config.yaml
d_model: 192
n_head: 6
norm: "rmsnorm"
positions: "rope"
init_std_down: 0.00847
lr: 0.00184
weight_decay: 0.066
schedule: "wsd"
Each number is 128 + 24 x the weight over the matrix's rms, rounded and kept within 0 to 255. Layers, rows and columns count from 0. Numbers have three digits each.

# layer 2 MLP down (transposed), 256x192, rms 0.094, rows 128-152, columns 0-191
140100158160146108136134124147118101133121115158084123152164153172113117173113114133172114115090130138111144078156122114117129166126143073152138131126090138138152180091127127173101151141150124088129139120154116133103124123117162107126125177144098138140132162133090090099130098097155165131185131113141133131099146134151138151141146115123101112139133149167116133128160096096124161135101158126110172108106100118172110107132172153086121135098117129150134099099094118133114193127122130080129119128151124136136156145134161117105178115182148096138094135151147116114048119141164053111
150075112127137113181134132134133092104130129123073129160107150124125113122131136119125158122146080125122164186125139110079109144134165125160161170137142145130094110140133113108110073124139141143144119164163098130121161148149164133187142150130146146129145081134124147147129071109103135095116114134152127139074108163131098155175116124141123123120136193149140126087136168141158148107171151132138180103139094120098134141139142164114105137103118083120135091132150083122120110108079093121145118086156171140117153114148167130141159107112112104137108122131126138142118135112184090149
174150119092130121182128095092141113157108083154105090120157161161149134129120112132101093094133133120154080130058116139090164113119084122105124146130120096115089126102123151138129152135091134132147116082118164108135147120135125118176107133156120157109108127102172137117169126133100125077094135131141150102147107148142095090092162136089089092139103150136106132095113082129149149119166105105136066118151100132148140169133137108155128105111127136139164179103111144143124100152139130084146127153119093087110128111121117088111137130104107111093122150130150153128137139157090116135
140155137113139129131121137126155128119156158152163177122137115113122163080136118129111132133134114166113103142114110160112168131156093122117126121127123080139126121125154093145098172146113112111144168129145119123094120066123119106102113148114119147145118136091176147095139124153158131136108167171107136134165170102108163122162167111116104151117176148099153099139107179189175145164111132127135092177108122160159141127100117136136155104166114176120158129166114119120138131083175116135141144153100144115124152139135122126153132116173123075114120110078149126113104138169120153128
129120133124142106113099148128117140145136157094097124141124094124118158139172122119110113133188146114145140149119137154157107140144119204147168127124139128153141113095148097134108108125142128142083072136130160101143103125128128137146148152112114124131095108158168105125090150123152127161108110140117137135166148095125128133137121131119155148108089101067152114119121156144122115135056163103132141103115140160093124108144095125145155154144052114148108138142128136112130114094121167143137129155107136137159111134116164133140084159135090115116139133095150102121095117095102147114
144151136148113159126101144094103111111098141062128112125146139174146160177121116102108119124103124136142142162144114112160086106133147099116139154122114141093130122113128112120131128150126120131128107135118124135117117117150139178131096125110135144113139073158107147117137126106128096133138116129114138130115101130146093139122125165108110088140134106123105143140117124119132156153130162149164164110144137143120122171127137137113140140118113128137124160128155134121151127145065109135135131165067131088098097132136207135144065170091102143132143140134144140147135104112174134126
127144125158130149129088172137150148133097107160151108172126086131127095091187114128169073203144144068100157167146096121119108159150174131124122108157102149187150108105093151111129125085157163148135123151124131155115126165118094134108162108125132116089145118160139116146109154146113147108127125105113139115125116159103129150142125138143158141121147070146124122140149110125140149121100106143104158157153135124129052131161146144136155167103124136122132158134079102116146135086124113115169128154086100110119118083148157116132107150111146094164125115127098142136143116104175134071
146126141141113124145159125124151118131138129128132177106163167120111079167107171153082136083134071094104160144133105148139168145193116129121096111079119121167164141129158136122113093109114128135122113136192106128108082145162136071117148138120118133140110110115126134146123175091116151123172094169129168117133107114113127118125163146110123113133105131064142150132158128095103148138121138146117106143144169102136088113112124128130149154149125168108123122113101169143125132134126152102122128114104075149122142137146132143143100111158136123110116128112180136116139076134088164140
109153106098118143115127103148146179092133108121157073125129117105139111153168140125100104133135166126136171157117139093144132152156138148140106148152095125152111171111135108146130129113121144137130184131115123147135118124118112188112171131102151054127146103142150133117125146162111146122095114115147144149113135122132157109117100135098142126140133104153138150126081125123109102117094111113146108157156127090142125107129105150174137152097085132178128117096110111102150108136096155135139131079138132132127105118093152185100092124124159132142110161126122145125152125148135138105
133131152139145130147110099146119069140098093124124108147141076132132141164140127109130118144158144098092141110124121095146095159136158123097121156115125119085127066118138115123104131093137094158109155119161111138138120139127148112111134145141153162133123105155104152081124127140116098175149109113109132101155126125103095142131156108069161112102149164124164127141134115126139153140093200153149145116124107137127131114160141112125121125167111117133145107110097115108091117134091090111140140143134156136115139143151161155144169104090138110132102142163130136140130157126161138139
147108118138077127132153151110110108099134120144158117139120101143125130139143104143101111128126099116110098112104131128100130162121130108132146133125099092140111127091146125160112177138171119169103111109118141166127101139106124127102088133134161149128156167189125121113115121172117122095140151131079110110119112104144143124136137118090151140124153089114120130133158145125104113138126166098132106153118147079133128112088132090158151148131130158098092155118151120072129093136134155137142148137133137159111112137098145113133135165143141118065176107153156151136144138127154104109
128166138132154131127113196168120166168120160119140123115129168094148141137122116133137171100098135097157138167124145157154140137111121131085113111100151144110147183132133138101136134126153125093155149186126096135134156062107089089160140136157105098095135163091138120140169126169072123124105150103133107092154164119142098145101119151137131159150110127076154093142109125136164108141138139133142111141138142180154117109169108108129144142141159134146076146118063109127104151130201152112139108140106119122100083163156116102134134154087120107090181159135115107137112164133155126135
140111166172143180148109153130127177114106116115136118129119128148145139116102117117113087125082151146171142146116131107124161119125122089130183156121096143149126139146096187127162170144122111129105124113109121091121150120132137142116086143133136155137134117136110150138071104108114130121078106124153126143072137187146126105140128120109128093126125145108105152127137150124130143154170129111139163144165133111098111136137136099087100108157136144125157129138141158142116113140116061111117118095096111110120102087090178161128124166097107128130129132110118061153131126149084147088
119117163125148136173116105142167121185100094156107102179122152148143143132121158141131161157157096121136134124118185112121155120152118138121163099111131140079119112117090117116131125109153133098127119131096129148116186152133170109101127101147142136150140110143121112099129171114102133092126150125112118080142145158107125149144137108118154112128131128133163121090078116137132160122132177155101104118106131138119114162153113080146112120124117142113160137084164138137072120154125103119132120143114106086112105145127131146188143103113132092134150161120135126150162148113181110136
118126131137128134147122142139176123131118123088148164121156093107070139153114099105081126109122125128149140112126161087142148116139142125082094106129152161112095117144116185093126109158128127136117091165122130118140086156150077144154120165125127157126146092115148158095151149118163154144119106150107122151158111149124117146122119147135130109094132144177124078145130122146120120111086167115118173127158141152096136102095152144098123117117124165135121139136109112120147144157096138120136116086088138123147113129167126158123184158134087170125119121132108073146155177131099147125
133123129128082133158090143120146140062114142146145119098129121156115144112127125148157102157157116138122148146121134107110140140137112160121149129110143165128117104089165141125159132128154114147130129131119128184129144125163124144136093145148144122201121124117109099110088081158115143082072078118101126164113114125113130162126110143136139116153120142127112118128142070144117130169120089137137130132167152111105155141115135122174143075147115185120141138145129114092153116082107122160118090110135124155131134073084091160131137084099087130136138145113112139148069135131092117179
136115108120092096108148154143097097116139197116073145138127133151127193106092113115148154111109074081104163109144160113094112148122080112136080146122154070137158169098068161143159171115098135135119134136176111127124159110138155126126143128145075129177190073133090119115061113148096133124121119110082095126107102139168134110134125129108138098150087112102101165132149068119128159156141117143147119106120132139116117137118124123129091148127115127157115123117115089137125089127127136178128141156176153095131140107159111139086128132112124131151125117140129132130121114111150117142
096139100126129120134155127099129125138124152128119120147121176111132122118123116117110137118127181199185096136130133098115134181070132131140119112112155167163097120127111077127083150136139118129112108122128094116107151179125072119148135189124152131172129122165153155129154137094140057141117123102160133125118105086103124125146172113157116159081158146086132123101159151123123091114107092142121128162108126140117122126102141122148160106091119129127158135126092100136146119096107110170115162142111171131137149119135123095140156122133114138095145095095184189163152095140132129101
112127142131155119105141123136164133090107151121102186115096128153132146107129120165142133152141133117139141133076085101141149130168142112169127101107138135178075144168133120138148128076179137111131171113137094115126147149146118139110135088102118117148101121118104157140089096094161128104133143113127092118114152112088108140147125132149128087155118142144101147174114142111129117112104080131102096113122108138137121098115139099126158090143129166121178072108122114133103133158108100123124126154159135144120134121117152145130149093145172132147131095117136178145161140105119105143
112132118179120125108182090080122109145139105134167059124144160110114122141127136109155159129136150139107086138094102083140104156168134104122174145155104167110119142087127110115141124128149150142155131128143156145160118133161083080099105144088107079149180148079134174061128105109064156108141164103105109104152133128119127110114098126080074135120151141129142118104129130136088087130111107092130137127075124117136118129167118170131130121153104140136165138131110076100088168123110156111141137110152091091104125173137124165120150085135143151114133081139194154169119112146143129118
155057128165123160138167184117090125145130147151148152136163120128148148152126130128113106104142092133065171140141194123150116133129159191168108096083117148140102143126086154178126147119151128157134189086076108146153162136145144120101123104162141117168100134140123141140132089133163120105123110174130108154128112114136153144180112123113144097157135133124127154163125126143096120110124056123128114129129124106126114129068124121096118122118117138109113164154139093168146098148126143104120124123098083167106120102103137147139135109109150132095151176137144169154110159133106108123
142104094143150123125116084125106140088143123098115134113081118114171110161102163087092112162126103124121151131122106092157105102137074156114139116153129141160120131173086118143100079143135130154125130136126141125102119108142105099163128114148142141089110109157150108107138148099166142149112127117139124143150105154101150133149172179142151149103124129120124117124145102140087136094126153100155150124114134131055129155080092141111116172128163123144081140137171163104119137104092121105132127140101186136140116176047143102157103164128085104120135109118111111101134108123123118130
130128136138132120094101097111089120135097082115118079139087093123168142112098063127128134137107122145136122117176114135142121154125155124152088125094114159156114115126153091112191158114121111137124124066104102127163190120112123112095091111099114131120127129131125145128100142107121115077168137172113089140108122112142153155113126130070140119145098132139146085131105127107129146148151094177117126148157137148153139124122108102119121126148073152110128128115134118111132107128147117135128129141136089159122105123110141146096123109135100113127158156114152127143125144097122082091
158143112102108153097122155113115149074130158101165150123102126153137116135149110090116144105125113143109152143103120151140114118134142127098130119096158118109119159114165130148111133144122138134145124166126112148137130104136091152151132081129104108144094133113128122131109134123162115057124134153107119118094096144087103102121150147141117118174142135156112149107106102146150127135124079137099079137133109147148131150118107150162174129066122146120068151140132107109098115125139141139126145132148168155131128141122093109121140135133105131124140111114149144122146097140121151165
216110132114090114094136113133166135151130166100167114135152169181117126181090146131146111145170137130105124140131135128110116126113091118103156144167104145104174099114144160134138164131110144130120114163099143148135097107109154121111128121086120144137132129121101112128120077110113121137126164075123143085141100144101093128145145124132134106182137105169145161096084124130125130098120160144102103117123116097162149147118094140137147158101098110168114093083119134114135123142127150148119139128161154092134141139140092152106139129145073148090108129131105143084123127096147152122
# layer 2 MLP gate, 256x192, rms 0.0994, rows 129-152, columns 0-191
100154125086142155089105133120103138152102133153137168120128113151087156112116131121104108142098116118142147092157120163128153083170138137130136084128075125113123154132140142158083139116175170100113171090098178137150097122103135120072145122173122094108125136134136123128156139179129140137150136099116150143131138130068146131107141158153097145180160104133123127150137129136094113128083099120114156133123144066174146097152065134125153102156162153181102136120111127164142157130139129116129156117107120132134111155124126077123072130119150116107148146136104068117149088172103116128
121108079151106110100147066078162197164103124136157111110127147150128125133135104143130126111184140122160164188123155146108118120136088083099137119136147116140142106132161113145119119180129120144125146105149137081100121111142123117115167134120134160125084117175157159118161110099132146113116114168103133122091136117082076092149192150152152079160134145118126088125089106139107141148128115152157151140146113134136144104124139062124124113101140154132158126124124127147120138150098160078085092100114140131154144116153107124140124150160122147086078130111155095134108085135108129116
119167126149149125033132087150121137168101181163130087127172151105100141139125120144082128130121111126130114107143105142164110102094138118133166161125142097138144110097124106150135076170076138102097177094093121142102106130150179117108101087167116133114101149148145116103100158152129121097124102116128146127119144133133151164129159110118160147114120119147142134127147143131138142143129136131128141134100142107138140136132158166117113180136105141115116148129188138138138104157113105126106119125131140122161099063089141177141173160151167124102150136106154079146135135063104133126
110090136108098130140079120104158164141161118125134123150114132126157151167113151109152140128124129124133124146116165166130144118119115119110146118160114133147148123116154110128123129167151157129110143105137120090131105146140129105154148134115102111151155169160137137138154155155112160131169141145087119155130134097103069155120134126111152139136133129090119110122135131109153154093135117103131156125127168071161104121142084093135151131102100148119173178145131126132133145127162134109133103107174120134100096114079132134115116111119139129137127121115134089134156116117089140134
167116124098119120155092105182164123122138094126144105138112105090156109107151092151113118162115141106160120137112140134101161121120132139143166141150155116139137109136157159127155135164136143147093111138103116098111124073122123138084142211091126121146098138145146112134158086118062137105101113120086114120128105118116111124110158115127143163152102124123182128133092120167106129142134107086150143148154129132120145104139146121126136141095128117109132148100140114150123128116149149120119115144122160108151203163098122127132118145151123123145112081089133102137152172092086093121
147126117131109131141113057159137109103109093115124107110145109154125114107153083130120114155111142149125106157134104123082143122124099133135124140144114113118164147179163155138092158130117100095102176115114146131075113151123120163104135159121138139129125118137137117110122150135050127135103116080119143144091134099171127066070112151164151173131120078141144151115114166179105082107141155145205116123129115104134137139119100172150147131092133136102120148136118114151091145172112141139151112089158141113103122140100120142087096119141152099134136130149143131103148153144126101155
145072150119138134134092134138114144132161131126139095125164153130110154158095147131145120110103074093112148182132113104152119145139086166097107151152154109124116078139152163116120077138117117141154149116173109133136093116150117121136165148120131131129117126155129151110137104117104081137171130132100113137130121136151134122142114153152116192111151136080162106138096120125140125130130122149186131135093138070125114111143149125102125100169114142140122115116115152108137130149098109157106124136110123163116125116158148180113134150146139120111100124181135149110121099156139107130
138091119165132111158107083180120114107117108110135104123096121146140153126129093147103143132111111161138128149125124139119144162164087112086139119089129145096179099132113138127115113129137115122142135113112118126087182110131148126175138121146126145138113127169099143109111105068097092101155145110125115151133104101135123112103175138114088121147146125127107150088118135117142107129119074162166130110100143157121123146112169142137119106130103141140143113127168173143109090134130153136080119117128111113105140130133147141109128145111131132091161122105151135138105135118135104112
138119083089064178150143152141122133119107115131174104090153146141091120115099144112119148112142089130123138093143086130108116136120153126148147112151165146155146135093103145161126145128147146135167081119126137136151108140140134142122166141118139127107148124137149127125150139121140103097122155159104163105116115090169099117118098141139095150139128189092105162123093158113111113141068135123104122096109130143123167092120146085153134125121109132135143111095134146107145133157144139084134149123128149120123130161146158180143103102146118154157148106147079115098141113147090132157
116115165128133133119160114126155156100103122182138107147142087125154136142145134127095143113099117068111119146126155172163106136127185121130181112134079121163150114114164149151101107127164137091133146061125121148117156137113135105129146145134113108082113127114130096138132128142119157139140124120153155098130183129112176098143114048123130161125131096139150092149137153117131079173100140155110102069115145113133108119134149153191100151143121105132151155116139105115119129113144146135145184131087107139095138103120115112137124176110158154114116111120145119137134118127114152145
081135107102171089096079168147106132086114106196107130135133126115135112103110160130114126150129095113103116134172143144156160142157141148132136102102171159173091148115152120128119155131111177137097169157140146193112130086128079149122107122117142128126108141103111133112123147143124119089089149166047160119088151140101120133135113077155138130115131159135102162102108099122152077128115133136099123130149107153124148074107107097128144116131193107132141074120106100130129109106067164101111130112119127127111126132110124113152141185138191109111090122161094171104112122118146163127
103128104124135096106141115161162145110122104135122123167128129115142118182168115154083141100103127127146138119142154145089121148116149109101136121105110135112120109141156103120158109109139153145134139160121079139154090137143163156134101142145110119141139098153115131109116130113114126129120115118130150110146127136126086103140134078122133139110116102086109106108176108169156129105133128134157102112117115105202151120130090149163176127099137105127132119103104077114159116142114195111134137163121121131124136146144100095132144104139126119133170132096085127137134139073111116104
113150122118134104124093120133134140118139134109152153134120112199143131114118167085110132145128133094128149107132157132122108132103143154123147138171082096104124095114122138122091140101120153094124137096119146096130128126095147136136143104126164076109120106146105121136155123148129108168138117080142134112132086147130136158121105114089121155124139090152122131106129140128148133124133107123117065145120160140098152147114153104138106125130108144111112096120149151136101129088156100093103128134118146126132111077107120167138170119144157103118110132104127136146139150134135086158
099133137114106119104111099109089128156126146158125138127142142118123149111146162104114122141125145102120132132148142128088112136136107095134126124119130123123130126134139149130125144128159138131080138105079147115145111047188162132134126123146133119125147119120108153133116120098121152077148126112138111084095156151118123149116129135139080172113129115077159132095131135112133136098147129126177109128179124122137088161123165135129104157122150132100163106097132123144149135145163086106147140120134160105115125138134099169131109136144149108116121118127153141149125118113117105140
108138142095173090155105106180105118132105112139122164104144120135112127076170121126100118142096094139117142097174137161102130156179122172113133083112115105130152064155094149128147142103118139134167108126148109111094134109105138158111138140103090124136129114118137153110155121127119107127116130117084128108138121147110168145070122148137133115056110128159107120115084140179154103080121151107119160107127141117165136110115066126095087135126117125110124100124141112129131169081152138134114132100155120170112109164118118123151140117130160131125128102146115103123122156106148117123
118085153116122099103095108134123131143092107190120157088116150113133140074115084102147143121098112135098112153188082134142126119149143126134120088149119105154104107121167120176150152111120137074129139124100153147135111157141102081129163132132137091109081134159117128116138069139136095089167182142102144135150147091109105080100150173195101119095125118125130089139126107137123107119117111124150127136159140148149151122118158072145129159116121128103090118056158137127135130140165142161122112089147067141147120093119086120147149131155125097111202127146135142104175144127132121125
077159152131114145087091154115160099111131132150111127136139148094096090093165115097105108105188136128120131156135154185072126099135125118108124111123187117143164138155130148191102177075137143100137118136116092146157159161124104129123148156116124093119147139117178129137163138128152097121121120125113156082154136108147118125094108114149115143107125132112099133079170112143139119085114145099134114162151138088131136065115115114135088143143141124097130177138114110136121111110156121142074146121094130130138131165133161077122158087147104132126128151134147136121143126157123078175
101106129159089114126102130110112111129144172130089132111131148130192099141150108100113155131133119087126122153133144136145098154135161143091133099119143152121118135137154131121141135120143153080130166144149132090081145120117117134107137118151084135144138151141097117153145125114151150095183115180109205106098104124120174101134099102139088125157124174118115113115113119149121101115117091107120109132096132129147161157102146137130112065143117132113128117116155128108144142118091167126115091093098165104130142041122112134143135107065145116120120126141141152111151127124132124166
144143132127107108127102135169102128117080112117139166131144153102148126135147145123123117121118161100166163122146134168143168138124119140133122113133135129134127141136153148155115131104148128107096131111152095134085165099140138138109154151148124121066095152139123092162139140089083132141097116171113142115136130107120192099103186159142157108104102114126159176108108117110109145110125131109129092078169151118135147099101117132096114087131137119172136091154095124110147204105103115146106166116140130126094108115146135128133141133084125102117160117127154129104118120130149135133
158126143099141131122096115172122145101133086133158109166130132129103143093128132142128144092142130103140141122154099125066189140158085139091160201142141143156132140168109096109110129131140134114172094130153144144118147134162136169183155135138105114118164126145106099107183142130121083113129113145090152122094136123154122116102135162168137159149131136134127141094109118114147134063134126171121128119134125115132178134118100150143084159078161121122085131108096139136120121069099142151146091118124145168145154139175159068108141133120173100140118110110137110079136166107112141128
144091104098156133141077097142143152115138132153094092140156119117134125154153138145110142092161121073081115130164126125156139134078127137135125119117129107134175171151125152103113147115147123123113130113135106120105106138183127112094119150117147115151163153122105138112160087137105144135175147168144119072121119077107099164116120128164149116116107119170108141180119137133119129115089104122157174119145130093131152110119139144162130105116142131141173122120127132136164162061131120145085118088116141166101101095128151157092135117121172114098140100141150148134130134141105110178
122114096145089157099122114106106152141090133113139121141132115131126135130167084103126122113129144093145120144121125118068106110130116096120141101151097140103128153096089102145137150153090107124118098100103131094088079097138116167129116167128149127168157111130150139102137136123113139113155114151118158149109098136123130139147117178134145096137089123113155143140122124101104143129136090090133084108111137129095153140130123156125171140123114138107159151085087086132114114151138156099144129115156124091133123120085122168137133101117119115099154143090145124122086126104151142097
150169115156051124060122145117115139069140135133174124086126093142108145122144128105123116108117140139096162164111143141162142150147118154121138156134113135152118116120155115135138112177115142136168128163112148140146132103132102133174143108132114120126174129167158115129112151102107110152118106131109111103117130142124107132100148132132123148142130156144167141086092106106160110140137114093121129138119144149125141112096132122156120103143117122116134138122102134149107138130152142142127154157134186185112138160110139095129114099136093105152137080110108121098093140140101118116
138107132088101104142141126148131151098136106160167127107120152126143094115129142154150102102134110158118136150138103153098155077121088125137128138164146119136120109147132100156167140120152114125111134118118105143078125105135146136151137132130162121148115128126157114139110150099130114121160160117112136110129154135117132088120193133151122147189160159112189117114126128132094155127086080143108127128198154091107140146148123114169128120132096139157148112149139160153126122133092150123090166138131096129125130123125123126138061138160107081093122130131137132088154109130119173148
# layer 2 MLP up, 256x192, rms 0.0985, rows 129-152, columns 0-191
186093128137127171143139103097154110127132121096109128129117118128112140138109125094071099113158110113164126128130105131088095130127165119159115116097144114122114148136157120135117121107150146140159103116096097054137122149096165154078120098146121143122115132117103133130108138148146135123129132126110156124125129189103205151126141114181116126159127163113152125109114146108177147158133126124126177169114154095120179159149082137120105135135088112104131098168131095120129175125114114120161151108115095151129145109137149094105145143099088143125110120137130120077120126152124087121
109112097090113143094100151167101093105156088156140138134121114111083121119124115151134075125107140127121121114111097147157149112068125120090108127145093109108117108125115172122132157101177132080137104107139086119191144124177125161166108086129162156118169108122116130138130137133114134130149116096177107130124081134126127135097105123141151165159113106143124115091143162112120158128125158097126160160167136139148132115146092161127149143173180105114100134129165144098142107106143074129150154098148088133125149106104129132140158118103155101127143173116104142134104115113144140142
146109140124139140120133118104107062162140155156162083105152161092135137149121145129106157150159116127141123122145147132135090114130079143195116162119133153117092095088105134143092080102093128164137140183108116157114150131127139157113170136123078150110107152124096126128120144115135109100136141147143118120096116132108159114145152133116165101139119124171128119122156090128113118138170149099136158119109140149105145125123147181147136130105127126135185171113165145157145116120103094147091135130149136089143132179170095155119157170146131104158160123156150098136097120131131127146
124160182107123144126142178145163148120153114097168148113121119097157122157108124144129163123140130108113136113165130136116130148155137160121114138082133138154124157156164138132119140139140128142118134143157095130173095141135115079138148114117120069142146142123123134104108140132143156131155136142084103127155111113086118155101111101139097110131135140117135137119106124120126142102133113122112100130130131144142087094143105094118099100130134136059160139122131144119095140147135160158117091110167082126130104151124146105101094125128172099133139126166088099098133109111088114143
137104124105157140136086146167156093104114099157107099117106112123132129131167098123095157141107140111155134115126137100135124104124134097107147129128133142187118092149161180128148183132102165161098108144098100137097116068113153135084135189133079127105088112164130126082113151134077160096094081138091116149144162114099113122086146146102145121113121107083137118131155154145124153131133108114121102102139100118094120111081138124095130143151124125144157167102123133108145094124163128142117136136092110116108176178092128097146124133116111124149135122084139129150118130121113125130
129153122132152137168132148118107115183114116106091095139177107139130172115121094135122101139141147107132139138153142156138153088146155150117140113193110147084119136163129124115186190131120123132107105110147118151115123120116116113141116160113118145130122134101151125111168143097124142126127119101078138139124101154126123187134109056112087122132135115123134141161152163161112153174152096111126098112066119056110115186092119115129146150121106129104164126149112101160120111102169166118157126146148124147135125064089111108167108111109115121163104131144101118118105165145104102126
123151117174107115128129113141160129122104153119164113095097143121114134135145068104170164146118117150144110134129111132139142145137202140159127143130121131170120144125140079105146116096122110130111134152132098127119110109125104074149105151126107103120134124123117064165117146151121115155136148099135101150156140114151144078115120131094118117123126118164099104178133141147097134155173107118093122136110113132120100115098133108142121070089126105101138158097135126117129141165113151124146178136086115141095106138095131109089163141118104095161134121107090115179087088109109139119
153157156147155122133132110157161130117124078137152138116138153123111132141148149122114115133084158128157168105143143139140135131143147079053118158161113142143079152133144137113162163151114115092083130129100097128134107093119107131109151138099091120106164156105104122144128150115119134112107102159144128145101138072173185143119142114118180162129128119113153147120148122168183119142123120116171137117149108131136162129127113133129115141114121138127110116161103118122134114129129101132128135141125141149109128116166104162119088121159141122163096163135108121149114161141116128119
167112104108096151139137128132130174144135152118117140094163108156127152159134139139113144110149093150135100097153082107106093124137123169142106152114148151123111104117107120107150132145130130109133083148131069110149113146112156145122121125080166134126145112155167123142143102144116092071134141165138132103124124125131137104136167170125126136108154152141083124114081161115151084114154134126103152142131102126125119133118147107073140117139113118091126145080137128115141120119106133121129178111148138120126133154126114134137114098130109119114127157147094091075112126097118108154
122139103133145108100131109111144123168104126111155108111124142140106151125125125136129129112162150136144109125096175088075184128113144145114122119114106132104107120140105133133099147098158139102113144156129152140102158101117141115117123137120120142144173127155134097108161132187097116119088154137096133168140131134130151140098127173108096111101102108128137145105122104172113114106155123189169154145113114117137150107145149170113158133095118135130125106087086108121106160163095141129105141086116095125104115102132122120114114135139084111106145166126139141149149142107132140121
134119161175095132154139171129136116114135140137104166141121123132158129144117161132151150111145128113133151117110139168151088121129114114098105121097145147185120193095142116122173107129165158104108111082125124105131134118139151125145113111143092128111170133089138095065124161127109084129162098177129104090133116125154071146156135057134122105108131147166144147157164090122152126115118129147127141134155134139101159128145079203120139122116110110146117123110115101098128079145119109130140150103084085152126148099141131096088117166123130158117125160154125179174141116124122179086
145151108152126101158123147125147124144097125135137133109122072071125126116148112131107132124118126086164134139122138150092108126174148176158137112158120145113095175157141134126128156168118143160125134136143162166132143092109094108129146147139128137156135131091167076116134155166107165129136134130109115149116110076136115142159132127134149139123140119140136145132074143168151120121140123126139120132111107110115152104113135140106201137133131111122092154130127117121095107088133106128138117106109149134121139144084069145141123110146141093159186106092095152102143101092148108127
122171113105138123133095118128100141148146105115149135168125112139128162120110117119135160102115094109124156082117117145115096131096155080127118176176096131141122133101145164147105113115130111122125119117133079102127123148113147101115179117168145131137137132165100143144165166126145147115166131143059132085138140132161124138119129094118104181130156113164103138126117161115097108142114115126094104124133154124141114155088155164123145145137087188124106102161128151108131177120113109105122170163076135141167110114126088149141146117112112143123130143083116155130089131144125122131
105136116144136131114140114128125153132160099129090168151125131144119151153103172152149139137106130151130124114098150128109145113145111142114154111097140132130112114080112094118132154107138172127103131161102108109126124091146125143146128145117102139131129123114112098132104123069133138125114128129148093081157167119130128134114074153114134161120126100101135114124151150088140126135148147136165135168082117156099106127150109131115092119163149131134129075120163108134144124132112113131122131122134129093098079176130119140119138138137129136141111130100067170128085103104118107132
123149081099150117120121151127088093136148172129134126165128154110101125122104134172077121130105108109192131113169114139125140051116135166122116137140125104208162166116140126095102125135130118159093126151124127174155146113122154134144112169116195135144100107145127156136107110119140173117071107171153116162143123166104121154104119143126158126109133092106155135134133114094136127100121116187135093097120125131104116121104104105135125099107160144157089145094074151125132114102113172126140152098125152174152109122130128106124116132156099136153108144146110107156089101106111156113
144201151142165106116105144141100148114112110115122136087108098156125152124145136146118142116133132122101164064116152092097104109112078134169117124120108135149110136155127177135115090071138132142150131131129136113116163106094153100138123076112116131143131087135086123179087122140123089072132133116095140134086151094082143118092122134128163091120123157112130155107125124167157117150129134133135191153126159126177090138160124126123154156121121144157127138121165094154117157155174125111143105074096095131152122147135142085117160121174122181121155175124129080141183116151131131181
119163150121096108151119148145155076104149125140103155123168138168097120126150159115089122125081147097153084087149125132098105156128100139153092138111124143168099130152135162163162126094129158114092111080165167164129121140164133130150104135130152138102145150110154128144122146134115101130138148137163126135156142176093150126132117139174097082127109156110139115169137177151089164127151099115080150139133111106153090100177117151088106164119137105133100164139113138142152113152149137128099119147161110136135111106130134172112145137130113149128115163144099109103129164089092107092
162115129119136165159111123132104115127141134140178102121158150102061153154124103122126113124127154149108120121134139158120118113143119100179119137114171115104141117123138126154120107141121150124128106114117099114134158125104108132132175119148177124123120133125100125174183100096132119160115124142059151160127154131104164089119165166122143128168101133155102116143082111173120140098114135143176149120115132134112107105114165137120122148165093088125147100124142112118129141182143113129133130136129124123122121107115115121124165133149096108118155096159108092159089125175118107129
143118118180069124110162112128119101090131098129150095138135176153111094151122114061153137089144140109160091145124088077159084132139115094153124149140116142098127119124092113148132120120100123120148115139106165135196116081130133136148129138112154129137155129147174129107170126124070127100128112149099120152109119148153146102112164183103124130135108090133088135107126189150098168141100110154123098108099124124135082125116162129101175116100119151120163125131120128134096111188112098127113113109079108107141155155135113110114155113120131162123117066131175160136135113116140126124
138093112120097124151138142132115088137096145132148169075168143126130188115154107131132149161117134147117129119109128114111144119143104091121115113110114120083144099108122135091115154136106118131109087120161140134147102134112126103146095132078203140146085137126121129131097122143111140139151115157124114162109098140171123108123144094079148134088119128138155143124155144200140107192096191125118130147161163119114065143116081119134154114172142099064159143140129099116139115130167154107156115103131159133101116118092166183114083098142105115133149157068142143128125128098142142140
155095141079163118165127129145143161091159159148097118151099093120135106164146174169123159121149150114047127114121135107113117146091169149140097122106144124124144152100118150107126164154114129095098141108147156132090117135114137132128103135164147130131136122105093167160152140147147148164126151152148102097121121064099143169126113148151156120106152115105114129097144124118118150105090133167098156135131162102144110112122120133128084137163124124174142100123151123119131116099117156159155091104103128178131119147113123145107137125157139122116129123159155173131109142146117135103
130138136097104127130131152145130104101129174118150076093123133121149154109139147107123103165135079169146127128090151138141105139097137104088146123149134121119116131175124115120113111123125147112132130121156083144118137102132143157158124087106114142128164129119104119129133056120114092138136117133118120110113135135118125066105137166182107181159125148138147133160111109139115127109080147130106095127106132124162180079109107099129117057146140119118111119139148156138135154104112118124132129139117151137123137126075103087145099101109128144146162110131136115096110138180098128144
137199103132177155125125124132105084108145150102112128146111166098128160102106113141133149125148108131135122089159156130137123109118118134152136147097122118114138121141152136110111136109136117135144129144132121112151150163119141126094129130127180118128135137122099113129131112120111107132145136131141138166094118167132139150117127077080148158093118078093098126163145132133095135126124136117123156107152107133109112122139101135144161151135137098105131135136129128112143133138133083082122122113110097084115123152164141136102163140098120140144099158106137094138101091084171108089
152155132073171149080155127140091117146135129173118104114113217092125142109098127139082113127127140134133103140131124136071130145149119100148147167138112101145141131150131160141157118121132101127111101122113108162156148128143121108129082142129164125128135125124119144124121144158141145129157181167115120152101115117100077129115121113166147121124139113134178120112150111125153167123104083113169123102178111126155129131129096149124092145132106157110146145128160142112137110132152157112095078125115120156088108147109134096114110137119130087146114126146146149149096130150115101164